config = dict(
    num_hidden_layers=16,
    hidden_size=320,
    num_attention_heads=10,
    num_key_value_heads=1,
    head_dim=32,
    intermediate_size=1280,
    vocab_size=32000,
    hidden_act='gelu',
    norm='layernorm',
    norm_place='pre',
    norm_eps=1e-05,
    positions='rope',
    rope_theta=10000.0,
    rope_fraction=1.0,
    qk_norm=False,
    attn_scale=0.177,
    bias='none',
    tie_word_embeddings=True,
    parallel_block=True,
    init='uniform',
    init_std_qkv=0.0628,
    init_std_o=0.0111,
    init_std_up=0.0628,
    init_std_down=0.00555,
    optimizer='muon_variant',
    learning_rate=0.0105,
    lr_mult_down=1.5,
    beta1=0.95,
    lr_head=0.00708,
    max_grad_norm=1.0,
    warmup_steps=200,
    schedule='wsd',
    decay_fraction=0.703,
    decay_shape='linear',
    final_lr_fraction=0.0,
    batch_tokens=262144,
    max_seq_len=1024,
    doc_mask=False,
    train_tokens=1013000000,
    max_steps=3865,
    dataset='wikipedia_en',
)
Each number is 50 + 12 x the weight over the matrix's rms, rounded and kept within 0 to 99. Layers, rows and columns count from 0.

# up: layer 11 MLP up, 1280x320, rms 0.12, rows 312-322, columns 64-127
# down: layer 11 MLP down (transposed), 1280x320, rms 0.0483, rows 312-321, columns 64-127
up312:38 38 54 42 58 36 49 36 77 70 64 56 39 37 44 39 40 58 48 43 58 55 54 72 60 56 68 40 66 34 76 38 41 42 33 57 47 41 46 39 48 59 67 58 46 60 37 57 63 33 62 53 49 55 60 68 56 62 43 35 37 59 43 39
down312:52 47 65 62 46 47 57 37 43 46 44 34 63 54 29 49 63 58 51 70 57 45 37 60 45 50 48 43 55 55 47 26 42 54 60 41 46 46 53 56 68 61 44 62 69 50 59 54 42 41 46 43 42 50 51 55 47 66 53 58 39 28 66 41
up313:56 37 66 56 56 45 53 44 43 53 60 45 46 57 58 60 62 53 69 61 46 36 66 62 56 61 58 46 67 62 45 65 57 58 33 26 38 54 51 60 52 52 47 41 48 57 41 52 64 57 55 42 43 58 36 44 40 40 53 60 56 56 67 62
down313:80 37 40 55 82 35 36 45 56 41 43 33 45 61 42 42 61 30 52 48 42 56 68 46 49 45 45 56 44 46 55 33 48 43 45 48 42 68 51 35 47 63 61 68 56 36 31 40 39 73 52 41 40 58 53 46 53 55 54 33 63 46 38 49
up314:32 25 67 67 31 40 36 44 45 63 46 60 59 73 61 23 58 56 48 69 62 49 58 99 40 63 67 47 74 31 70 32 49 51 56 40 75 63 54 53 57 34 36 48 51 57 51 54 43 51 49 35 64 71 56 57 51 59 52 59 51 80 70 56
down314:49 50 60 66 75 58 35 58 54 44 32 47 58 35 52 53 40 44 36 49 21 43 28 53 49 45 58 45 56 38 59 43 66 51 26 48 65 42 41 76 63 34 56 49 38 74 64 48 37 55 38 56 56 62 50 53 39 49 55 40 61 43 50 62
up315:62 72 40 44 51 69 38 32 61 43 43 55 57 60 24 47 60 47 56 44 45 39 56 43 29 49 54 56 42 64 69 34 59 34 63 44 72 57 34 39 44 47 70 43 42 46 46 43 67 28 66 35 38 60 44 39 48 71 34 60 65 35 41 46
down315:49 57 48 45 78 52 51 84 54 62 42 45 39 47 42 80 59 54 44 58 57 68 80 54 50 49 35 24 49 37 63 39 42 46 60 56 74 29 48 39 57 51 32 37 54 47 53 62 54 51 51 77 67 58 36 54 43 39 46 42 40 58 57 37
up316:49 57 80 54 33 35 69 53 42 53 54 53 50 45 66 50 64 54 61 55 66 48 32 41 36 51 52 64 71 43 42 30 73 39 43 56 36 43 47 43 58 54 53 49 44 51 44 51 65 54 31 59 35 53 73 37 46 21 59 38 56 44 46 65
down316:52 53 54 50 49 49 15 75 59 39 46 63 47 45 55 60 51 59 59 69 31 45 49 59 55 41 57 45 53 43 49 38 51 54 42 49 59 85 43 38 50 74 52 48 38 72 40 64 65 60 63 42 38 73 55 70 37 31 18 66 23 55 67 38
up317:37 57 59 42 43 42 60 67 51 61 70 56 26 46 58 56 37 47 69 83 65 33 48 45 48 43 67 60 87 41 63 48 42 40 45 63 63 49 45 48 33 69 51 64 41 53 41 59 62 42 41 54 63 54 61 49 48 57 44 42 39 48 39 70
down317:55 43 46 51 52 41 37 40 52 45 33 43 57 26 41 52 61 70 44 35 46 58 44 48 46 41 31 39 46 53 45 40 26 52 36 48 42 33 57 40 44 51 55 34 26 36 73 55 59 56 77 61 42 45 60 51 42 56 26 49 66 60 64 49
up318:56 43 61 63 45 54 46 49 51 41 46 58 36 47 59 54 49 53 32 47 60 48 47 43 57 68 53 34 64 45 51 26 34 53 56 31 58 54 70 59 54 52 47 65 64 63 56 68 57 51 46 55 59 69 48 50 59 53 48 54 45 67 42 51
down318:44 55 37 68 61 61 33 46 42 43 45 74 45 60 48 86 47 70 50 21 30 53 61 78 40 77 51 75 61 45 66 54 50 71 35 27 29 37 60 39 57 51 31 56 56 46 53 57 68 39 70 48 44 50 40 42 64 47 65 36 59 45 24 52
up319:34 48 40 49 62 46 52 65 47 50 43 51 32 53 58 43 48 68 41 39 56 36 52 50 32 25 52 57 68 63 42 48 44 45 49 63 44 65 51 50 51 75 41 24 69 51 35 36 45 40 36 27 70 45 35 65 46 55 59 45 31 38 53 63
down319:58 56 54 47 35 57 64 33 54 48 67 56 54 44 42 69 40 44 69 25 49 46 28 61 27 70 33 49 57 70 41 49 65 65 38 60 61 69 32 37 63 47 59 60 52 53 60 57 43 40 50 73 50 52 57 22 43 65 52 50 60 55 45 60
up320:31 54 53 51 43 44 49 46 44 69 50 45 30 71 56 49 42 35 33 47 68 62 46 56 39 79 50 38 80 46 57 31 62 53 47 30 47 53 66 51 47 39 35 69 71 62 45 48 53 71 80 44 47 51 47 44 55 55 51 43 35 52 41 37
down320:51 27 55 43 48 60 52 69 59 28 38 63 67 37 35 57 62 31 50 65 63 53 58 45 64 35 49 43 38 44 34 39 48 51 64 45 56 44 24 23 59 56 53 65 58 41 58 27 65 50 40 57 49 28 64 47 57 35 47 57 43 58 60 40
up321:49 61 59 49 49 50 47 11 44 61 52 55 37 43 46 58 61 48 57 56 35 55 39 63 76 63 52 42 42 45 54 63 51 56 44 54 58 34 43 49 41 56 25 54 31 44 37 56 39 58 42 48 51 50 47 50 34 57 58 15 69 56 57 21
down321:69 47 50 42 40 44 54 64 53 43 36 59 53 53 51 48 43 37 49 44 63 43 51 74 30 31 42 33 44 56 25 59 40 41 55 45 53 53 84 59 56 61 46 36 47 49 61 53 40 45 60 44 56 48 57 58 50 48 71 68 25 44 48 36
up322:67 42 34 56 62 64 39 46 41 49 59 53 68 70 56 46 38 54 43 63 76 58 55 51 66 46 49 62 57 56 54 76 49 39 58 56 38 57 43 40 64 35 28 55 54 76 36 51 47 62 56 62 63 47 54 27 38 36 74 63 52 46 49 33